config = dict(
    num_hidden_layers=11,
    hidden_size=192,
    num_attention_heads=3,
    num_key_value_heads=3,
    head_dim=64,
    intermediate_size=1536,
    vocab_size=4096,
    hidden_act='gelu',
    norm='layernorm',
    norm_place='pre',
    norm_eps=1e-05,
    positions='learned',
    qk_norm=False,
    attn_scale=0.125,
    bias='none',
    tie_word_embeddings=True,
    parallel_block=False,
    init='normal',
    init_std_qkv=0.021,
    init_std_o=0.00448,
    init_std_up=0.021,
    init_std_down=0.00448,
    optimizer='adamw',
    learning_rate=0.00139,
    lr_mult_qkv=0.7,
    beta1=0.95,
    beta2=0.95,
    lr_head=0.00429,
    warmup_steps=446,
    schedule='wsd',
    decay_fraction=0.894,
    decay_shape='linear',
    final_lr_fraction=0.0,
    batch_tokens=[8192, 16384],
    max_seq_len=384,
    doc_mask=True,
    train_tokens=200000000,
    max_steps=16737,
    dataset='wikipedia_en',
)
Each number is 128 + 32 x the weight over its row's rms, rounded and kept within 0 to 255. Layers, rows and columns count from 0. Numbers have three digits each. The size before them is the row's rms in percent of the matrix's.

# o: layer 3 attention output (transposed), 192x192, rms 0.108, rows 8-39, columns 96-191
# v: layer 3 attention value, 192x192, rms 0.0807, rows 9-40, columns 96-191
o8 081:094100146150141122134120115168156121127107149111144081134069147147140092149140079085105090118154149132132115094130152143144092117124152123158162127124109119214118126151128120097129179113151121110102143139071157151154090125127122135124129184128118152147157139149103081140103098150176128119
v9 100:247116170153132140139134155122146173137162139140147124136111116109129126097163091180122147186100158166139081084164142133149156074123113104115073164157154108137161113074078125135155109152134127169165041114105110126112155163070134089122126174124097115043134134119091158122105104157137134175
o9 088:124119145139126107111107095108170133128109133105142070112135186123245099166119111081120114105117107127135154130148140166108142096156134123140135129096122150142142113159178162118125167084076117098117141159135155181153093098140085087107122108116124191155145107150108087137110096120137135103
v10 099:174138065163113149093156123101084068155149133121151128105106198147132201096130090145075219116114126168127070113072112121143153132090122173142107109110114118105104145146071146119157106076164125110147146133153154146112124129117139153094120089126161149131157209092086135125180140165105171137
o10 105:120135089110129141152138160128129134154156114142136177125132123100145165127112152155140165122115127110136137136084063112123131120120133142109135144111130142016158139120133116144119103125128164148160137110165084159112138129144132128122139048120128144122128126128150136136133141108091149127
v11 065:100149055145134153131143129106080091181120119099129092132116190113119163095100137104088157107144133172115101117098118093120110160057128181117159101076119156103070154131131161096133104089132157095119151153133176191122136129150159195067110138110189183165134203079189104135157109136151155145
o11 087:130124085115125142145147137130136138131146118146146198130132108107113170106118133160141178123125133115127127142077070113142129132117129148132111136122112134040165145127105117156117106134145141154157148104165071119100156137134136131124129070113129113127116128130125146135131148119093123134
v12 073:145180142115114088176103114128159166117114135134101113124131092159123077156170139089121037122153164124102165131161157134144122123169154134115128128188164122146159102107204117167113134156110109068120079106111126111159132126117098087175144194144080085135072116098115133115072125117157072170
o12 096:102110185135127124114120117128130131103097138108117077134126141129063083127130122093140100135133122133137139122180189149119120137126123099134121111134122106237090114128117140109122153135105100136093114145094173105141120121105145145129112201140130122118146120147130114131128126138144107102
v13 062:130126181157105084183129139190159164083104113155140151114116106161112098136145140106162094163137182127127181114115134142137097120159119116141104172124115089131189095123121174170084147163138103125098081117131106116168144160105141129099123117162065065120113074115137126135089146087084088155
o13 085:124129175121130140106094112116114117135125148099093066142145148154084082140125125098112075121117122105135134125183170161120144151133127108102134121148137112206074113112122120106147141135090116116130112133113190119137089102107114116160118190148120156113154131147139105128143123133160117096
v14 065:119199111132116157119117127094080108121129139119118091128131169132120134088116121103071172135129123158127088127105117135115155134079106152104169116142155122122093136157109105085132132102111108068133170162136168143159132102141143179137137177166164153154106180108156091133134113131192153141
o14 080:113106076102124133146155145131163125141131121160143193112134135096035160108114153145139164117136152127133161133081081104151109134113146150158100122119102139048156148143119137144107114123136158153139146104158069119079177149141132151103144090098124113133116137124133156122120151117099126160
v15 067:123138105108129147098186115131102109126129108075109134098117220076125139124118174135112149144141115133155073170105118095107096130110073128117156166045138122122109120143104116037170107130122131128133163123122152145087122114150159227107154141097188146089119182117173091111145159168142151152
o15 090:126129087134111127144149142129141116154145128143142181115141100137127169111125130183114200113111120122121129112084092100159130135116145154159112116135116136036150145118122125157110117116162137141161148125166085125106142147118133128118106070102117114145120128132119151123132129119105137145
v16 080:205004148118168167113141151160122147111159164124136154139112120054116091117154138164159131106111110059137094134119120145140101116127130119145158152066045113128149076102037120137148104149142102193095123121100064138088142114121166081121117119085140138107179112187146138139159116151109165132
o16 076:152175109149131109122116105113118090122163107126120130127139147164255151148152108145105127149065095133089085150109114103085174100129112117120132132136185132083134140128202129133162124095140139079189151148177127186113106139175099094146176059149088163157074133132126110112092091112144172123
v17 083:051143203102091107118106096141151147120136100186108202127143088093143115181115163103141128163081126080112166202137155126161139163170092028098110116129099133129133129160117139121126158152084150174127131090124097131173110128163108105170119058165121148076114083154154167131163168079110125049
o17 084:135137149164154126125140119130104123176101157112125074152073086194241159153149074123128137125185140136147095063127122150124088098088093149175152114162130145181148144104099098105161138120180070117095120148054189084156074139100128138097089205122126125137161152131074121128127078140171109153
v18 068:148178185129117110162146138131173172085119099165104127116102075155115114165151156124195055103155143128147168122155167145129103103170121136132117153148207133123138113123185128133089146141090113152098088088117126122168113136150084072091122182076107103162088063122154112146063132101125107150
o18 094:106115163135112125115108106145116112119103151108114100141143146143075076121127127098111078125132136129130140130172186157140120145128137105128126131147100101221074099122107120127135151145118111114110123143104167101142112114101153142155123187140127119113134132143132122118143128154161098122
v19 062:179125144186123095154103146160149142102138144177186133118098117174131115129130073107101059075110131108128176109103130135189156137178165151119061115194172112140184146148149134127113121120128151170148067130124087114161152165096113084168096125156089058163141087078075142146103117083145103098
o19 085:107125172109139138117093130111119132113107126104102074136129140114123068151149148090134088154133128135139139142185178161086121118124114110111152129115122113198093104121124139116124137152083116107091099138109206122157102101129118138137132186169127147103147125132145103138128133131136111124
v20 091:144107103125158166066180125155090114157143129132119118140108155097115157101128137175126150102134077082129090126052077115140120133084109178115114153042109102093123148144073137114138117122135125174155156128142141169121107118144146133107085093072157130122156131129134110155137117165089185074
o20 100:138155089116114133161131149114108113143167106145136195128149134136178176113133163145118149120088133122128136134092088103111146131128129136110141128129143142013137117117131117157145095124109155108163136116167104129115132132140118125121165045128119141122124137126147149117139144109106160150
v21 080:165106218138101123195100120149178159093143126161124121102164055149141091169152129145152124155108131132114160097139193146123144078152087078137135131173137138153145098127081152150132185151114109121116090121095115098122117128112127127173147160141050123115098118144136135078127165108109105090
o21 094:108127140135129096090120105135129119118096140098117059133109148137085111137122103096124089121159125123125132106194168158132117130148144116146138126142126121234121147115150123107149146125132102138101139134107162146157112128108117114134119203136133126134136126138105111127108099135181112129
v22 104:055225113082119101184067134081156156115124108138140084118133117160140058147113133125110070098141164198131162163167134115129139073113155131150111142111126155158098111126201120121140171117117161099114159162113147108163123141152141210141126172168114125130100118099123151147135138101155091062
o22 100:160087170147152140114142080125158153118103151111119095134111092109173128128134107123144174150148088104133132109151183172131099148146089109129126065122123129194158143125097139133109124135098051147080148140096135086148156128094116098117101179135148120125142108128116116140124109120125103156
v23 064:139145178124094123171114132141181177125102107181138129144118069172127098164161134125157055092146135104132179096183138182110108145168160124131118133169162083141160136116167162190086150154137100088095075125128106099151124095122127080144149152126081083168110085103139121129053129094101126142
o23 095:117129175126132125114115114120114123111119135102110069133139152131081087124127132086128086134130135125134142139172183147114138136131119107112125124141126116226091100121124134110145140138081121125109109133102174112141112117115121127137129183147128126110139124135133118123146129138160109110
v24 068:087119105120170148105127128112096111140087112086101079119145132125136121097098130130108169053148091096121131145146116112081142140101181165126240086084148163153087159150180116090135168129143125074097211170155146132100129088158145193125128123135195196162134133139188104163167151134161166099
o24 083:140134069123124127157169123125144138135152123157153204110131098118121189121126130162148190146126128146117108137064110114136105128127098137133091120128126135066186144138108133175104086131150144157140141120124069114107193148137118125125142085119131088138097134084122169123128132129101133172
v25 090:200089148159105147030132147159106136090151148142162106130108187130116117109166083176106124101169155170139081136134121108183144105124125170152073147116110116125166028147010135118154128097173108139104100141085113103119138176114146143135132151124151116080159186101117145154158115115127144175
o25 091:112139096118141154186114168156111098152162125111101192090169142091150099136122192140101148114057089090131144136081095129116149136118126130105148128118154118011107143119169129132090104140118153121177153098167126179124113107133131130128115058153120179125139114132152126103129114100092151123
v26 062:148176070122135169067126120106085084177128133103121096153146152098127145099113117145097161091133114151123104152127083133138162140122143173152140061144181157121094137126159127056133107059135141103140162140125161137134117097145124144108117113101207156151153203118167109142153130123145178090
o26 086:113112080123128120159152141129139139129147106159156208110116120108150161123121146164140176127127131136135122135071085081127113116106128140133129141119107140043162144140119129156109115147156150143134138123146074127100173153163135147105144083111123107140105133114126152135119143125104139169
v27 080:089189135101118107213102113106175137120100126140097122122161086136138101168109132070148090145113106128112184124156166141089116141169122077104161125210171134153110155146218135130092190133078118094114123137129143108142122130136094140155151142162100134145085083146124120121077120105143090092
o27 095:117106161136118112090127110135141143107088138117133065139106122143056103134127104102141099139192153148133125115181173139143115125122135128142115130134104116231121127119104130109131157134135095139086117136096150102144130136106148132130104219121139087124134126123120127145127130146168091128
v28 071:209054190147158131112157148146156170116146163133147159141097084120119103144167127171186122135113129120110121082147158148113105088154140077140131158194121082128193133118076151140125119151124088224154040121148092117075115129095125098123120156109069087108134068142079145115086080170062112146
o28 080:132154168130116111100081112117104098106119120107115051129138177135183081151132116090100066125123119128128112135178158160116164121142127124108132161118131116174086110120170118118156156102085140078141117124133178174150086122140094100144149124146116182117145135156129090131134131130170146091
v29 092:175186138139071139154129119117158127061109186153105131099122156140122124137162105106103138137139117155125111094089136118148131155134099094072065127173144117129166144120029169186111109138121082136139081126064155097097116152099133157140133143156071090131097130122029126151136140152170127182
o29 082:135100166114127112102099135129158157169175091087177001152131161126000099124116115107127148133111173111118178081189117152150149111168156190127149140105131108146118160132153083085135164097088130116132117126204136191132109142127122117137175126162117161134147084128124083093115155092126119095
v30 082:172093136180123127032091134106111085141146147184183167129129128094129141100116079164098162097152134097118142163138133126191154180144118103138118096156059117123156114136050147123139151106137139213140123119102099127147125164102152067099105089155150144136177141129081162126191093103105166051
o30 079:128130082094165151152131153170102147134145116139137156125115146116246132158141153128142112148110119133132111133084055129085129098100105142107157154097173131044148147131157121104124092120157157096124131130159122179117128106176118136122143081148112168116111140113131131132111137106102115140
v31 086:081153099114134126098154130144070084155134114112125139111107171124138174110092128140083176108136137131134103158094079096134124169094133171131131099045145151094095137165135120087143105090149164118151178120170142142118126113163135186107138088133197167114139151096113137153183121120125158137
o31 102:143127084129123157156155154131129128151147118152138200118144109117161154115134133164138172118107134128121119139068079113146114127108124145128112140130123133031159129123098125151104101138148142143158132116146091115107144133125135137110108067107124123132134126126138153131135141130084140137
v32 065:129116095122146155087106143099087073167134120072161139131162194085155167116080122155119210148108121151147086158091096109134134130085113138137140112101069158084064160156073103110162090099133152191151185137142133152113114126104140124089117096122141155129138174142112160117207121168124132098
o32 092:149134085125137134138144137136134141142150119153144174134107097123195182120128119171131164133128121133113116124080062099140129116126131154131140125108142154041177150128138118139116119118161138133151143117153068155120138137147128125119139065117129138138123133120125133129109128112103154135
v33 074:161077133122108152080159132097089088148126135084146115134149176095143174101115118163091219168109106130142071096127119125141168144060096138112127122115069148089095125128041137137174111088138115121146178126116156160093125134102149131140144108128141137083167215147082143108192105155103164145
o33 094:140141079121146126145140150134138140146162122150141170128116124130165179123113133157126157117121131124127129135075058103126138114134141150123147128111153144028174144134152120132125115101142163134164144110155068177114141140154113113111158052120124155145125121126136123129119131109107164129
v34 108:102107066107137106067149120131096106157059128092118134153140114108130165140103150093091167091131099044117152109140130162096118238139167147118184054142124135133151190171183142118116149121128123083143166125177143165128130118157109116148132101145164136182115133120084098127094124157126147133
o34 100:112138128106120136144133180140123117096153089170151146108134154160000142090131157131157042140122214166134132137058117113130127141086132144126092178123128110104126096164105129144116093148115185130086065110111125106109178127138155165111198141131121085111109138117165144150120185127129126158
v35 064:122109061134141158087121096074087066136146136038133125130161193089138171093079130138103210108145117133150082150094122120112136124098144141135159092079088159100072138158099125051179103115124132158152186123127129144115106134133148166105117101114182160116164168120137120113169145161139140101
o35 092:139121091126119124141146139139142141146138115158149185128107100130176180127131130177127173132125118136124107114079076089142121120119120147129131129119127140038178153132137116149111117120175136132145137130160078147111150142152135126118143071115124121144106133116124141136113122113105144152
v36 063:172135182163091142161146113177155194130110090184102122147101024217114093145186118139145064054130151118107193110107125173148132069173143131149136137160180104142160107121140164158085128126135105068134062138135106085117127114128156107126117149109092103167137098108151123131042160110079143136
o36 087:098135165105129116122106128110105112114112141102104076129158179109102081138124144075132097132115128113135133146182178154104143148122114091101117133142116101196077110114129132128136131145064127128116110126114188118150111112118114135141133176152123140097139136146137112123142128125155116118
v37 069:138125186119090100155108140167167125073117146164122106137122082191117124178183140091158078144103138122108175112128133180147130107183116112142135115177154118140163093078120169175103160152096093138093068129113127101182148121130087077164135131140065108148104071156187125122079131076133072151
o37 092:109121162134122115109114118129114118134107136119110091133132155132054081130117118101118064120148140119144136118186180135119123130134146102122131148155121120218072121141138121104142151140130106119103119126096173115146107127120145137140112203137128118114136131133121113129131124148156120114
v38 115:149158131173089098019163114182090112098104115189118125121113172146128197121142106119085153116157172132138134144107106124161161192139121161120103102124178106118167111164083157132134110108147119100127130109152142132164133161161119096116134120162160113111106162087084131139182134068134134209
o38 102:095116098113128174183130211151099103179147127127123190098179147097040095121128171123132114097087150113139149142070081127130097132083150145121115167142116109036085116129111120124084109162135170141157103110130152118103126099112169179120099098123120137114170125132161155119148153139083130103
v39 094:103071164087180126142116122119137140186195132149124164133127070123123100155135131172160089088078120126107153154129124106137125053135153097169134126145114133129111125111154100095134130151105175191116121117128073109100117128103143099131115100100134171127167080151127175094150110121075141059
o39 085:149161155160112103122129093116090133090083138115103097147096123120255131179156109104135145158156085135135072132168171145103125105147083083113144117136140134190133118095145136148157137119149083116120144156083166112153090123135107108129093133127131137126115137119100126143120099136142137139
v40 075:064162079097119124126107082059120129142118131060087096126179164126140132109126171128091161142116111167103120169127126122083145125103116139131173111122108168121055098155161123093170145118109145094122166122120145108121130101145124212184149146124162180153118188127156120099133175133181109091